Part of a small language model's weights: tied embeddings, 4476 steps.
Each number is 128 + 32 x the weight over its row's rms, rounded and kept within 0 to 255. Layers, rows and columns count from 0. Numbers have three digits each. The size before them is the row's rms in percent of the matrix's.

# layer 17 MLP down (transposed), 1024x256, rms 0.0767, rows 284-294, columns 128-255
099:069100108125134109108118173081081117090178160130176093115148138130211117107027125129131129113106124109160170132186082125070099126092087175079136088135127093107164167134148093145135124125103168153166150117095115046132094171111114113161121168085192179157113139121118155120155116134122151163168163160081075151130131141149120127150192095063183106119116088153122128169121103126194108125124
103:104136154119174106077162166126187137146148149183094090134119196102076058167065126176055160150117112113143103111143151173138120118181149098104120122149166146093148138121088074145140110128128135078130111116153147147105120150103127139088143184117133165061113146087107130159104135144202158097112074129166104112108114120110109090162113128094147191070139122117126105195048189144169103095110
104:129160149106134075184105129093090080183113097102100131113134092140147174103164159101150098180168166158118113187155107083111177119101088113113194156100106151090063138125120144073131160159157110170128127143118113109097151125107162111137138164053067162133146160159129130175200118143140166131086101131076126091193161149123094098062074182069146148107111159118140136122121176159146137118165
084:193112099202133127139133086091123138128106128138121139135124116112089148129124127126139147130119145095141112085115108175122167129065133157170105121051113130155121089121155113108141159089152167123121089141153164149141097140100191121160092122156126140201115194145088161159152191164147161156197151190145087097154042108136126140124167120154160123132098072185057069110090106145140157103086
101:174066091063136160133170130101060069167169101159139169134089121149104080072130157119114148101086120157144111101156115104133131186064112093091158105142132146096156129111182170138121165095095121132114169134101124154107169111117159085065216157066135139156111146097110092120118143115126068119106050086087125184151172101116110119144137117089083138129115131151127126117119203152120138111136
098:186122183141147078163098159129118160098148146150187148132135083101141106159076176164089143095125093126148123159115147150158163115164107165106095121100153116108148139135094164128125155181142166097135119194132115130206135110102143120067125128117125128220092138147154105123111109179177158146175078175146139125168106162120135187164109146167092109159135151089177109127140142175125135144153
118:161114148081145123080150158174132051167143084111052165061071093088148127144116188120091133143136129174115082163150147135089129131133186100119083083152103128157126083107149070100050153102083150148143123078098223078161109044151096119154193165160149150170160097147108118138162093160167058174168144108131136115212203117162154072124105125092148100139117115113126085057126123099146152145116
108:186169083125082106137148137120116129141143112144128137127118091146176149100114228140086141092180118148143111090143111107113140138155090162133148171107132169157117101114116078139157127093149100118082075116137064084165082120106134119147095108089126162189089097052064158159125074122143140132089102141092114089180092128131139094182109109124150170054121107093137085155087149139139112139163
110:081143131065136084160120113141123161130151115123139109062132154180121125128083140123111140176147110145121130129083079192145160085090111124074184158117177116116137051096087198148157137153134140139143124146117159130092149097037140126120103095087159164111084102132131149161136116156134117150198078189106180141165155142099100194078123100126165162125107093112103170133132100146054092130068
095:086171119109131098120125071151149103092128113152142078170097114111180181095163127123091168152109157158143141147137094073164119191096138104144157146106122042062144138181076166145087147185088081096115159125142131161123171063135169152147158117108153104124080170128171073101086104150168106114119137139120133133161158067127149099153065162155161144104072110080118150134158095080099114152073
088:125205092128163165187071162128167161164074188114145078160127136122094122107077153181105166150088120090111188137129159099119135139145107132117128112105092088110102163081163153100132139170154124155084124105108187150156099107127120116097110131059125076134144087134118122074087133109123179060105138109073114161088095080081140118126180061140080123061119152148128167086113186126154110094131
# layer 17 MLP up, 1024x256, rms 0.0803, rows 285-295, columns 128-255
102:177119139087139142141101209132143130118150136125148129151130110164110150154155121156124120091108129143130179147124065088145144137178151135088097098177103143057123175137126137176142133082116086097122164215156133220080181112128182150139166079138132091111113162125160162120094103120091170147048156160119178164137086139168201125163102146078132088169138099150128108171134145117116126133130
101:144100144091079114117109175176155195134172116156085155147114154126170169142114155146207110057141155079161183165141125135132139071089062131073144133077153138108143142128122045139143084120109052087157112160140108131146134137174115164110116044113157093127091135097171147122110099154125157101066143164128168134126156143093157113149129119078123106124114100091121116107197131100111144083135
093:125149162130162141119154164165110073090125143131138111095141148081133153097147118104142139101182092180174112130160130058111110155105125008131150135170189190088137120169139142186159110090080116140158133118198119144136119118141131058098107090115074131157122103135115156085110086074091159074097112148161111098105172166151081141100111130174103146077141192048121133111152086115105150141123
103:103128138116146165100139121153165146074146128111166195106157119111116163120136100127166135107117120145115099118176166086102149140194148155127138096122136195108164143160121095166089070119119202151144121089139169115088189153162158133126138148084101077081118163168108139170113120118165090118166146115149168137044125155125120167111159116120086235188135153167096160116088132114203127093187
096:128128182119108067128078127138155102155128129104124136108129165135091092154142194081147104114139093139128147135115142132098122129117195190140139101149150122160128099151096200143095149097077127147148164202188160149131212126096158099126072157178101119124147133137094085160140131078126163095116160126054192164185155143126071164156123079139107127133142114060102116118174144098154135081144
112:135079140070187102097116127199135168095127169182104136127157177112134091127126085150114075113115132091148097109147138154125107109134169176165122132113180194128177136191134092129146133105054150165100072138159149140120135157138116124123207087078115123137061146133121107144116196183142117083066102111090164146067130152117187126087147096130121144166082140097116117091133141138087141078169
109:103097105092150120130126130111142115112136100122184143153145142122197098091094112087161097119118157167129151149133137143204156112182170117131131088158154144120080113123136113179099103052126102171147107160144130087163103141122162134134129093112151066159116105076141120155133114112119145116114165152076144154077143136147173127194152083106149183105118160119069092095117113151163134135162
111:158099073148167160142092164099158122064086108136096171164154159117174172133143136101169129119085225135163171137114148155173181182146135165102074135104176125128140139183055127153160128139159129122084073098133154123129146145105182099188104104129172062062037167084141101134089091124125132077109165179109144093162143140132125180085073071181138139173151143098128168098149126121140102121160
098:175115127121091140152155163118118160176099148089106183105131119161106094105103083096160076136170115108134116106138139190097133086136169141089122107159180232157130096096147102151166099067159154141148099153115110112146136197148110092110119154091111160147174097083110136135142179122129177136147129129111116140080103125102121144137096063111069133149082141132173097135095136136191148112163
094:140138124164094128146123178112125138170185108179105117144154117175137130123101116149160109046229120195159118148153120158117142125131155104199121163147168149155127088122062109166137118181116110152186093134140086093129105119176134175161118186158046142118143164147097125141116113070069147140120184126144160083192175154115115139146134057091129176103137111051108114128125084143132116143136
098:155128117127126100108090125118151201111163159157155144182123124148160159118143173178117128093102114131144161154121097103098094140209097137084159107163195164159102151123118106101150160147164154079103150156103160150128136176076111232123144129174148077140119139120142214073163086082105098130147133120111084117136160139090161110045124139073144104134148126141118113072171106139152117128097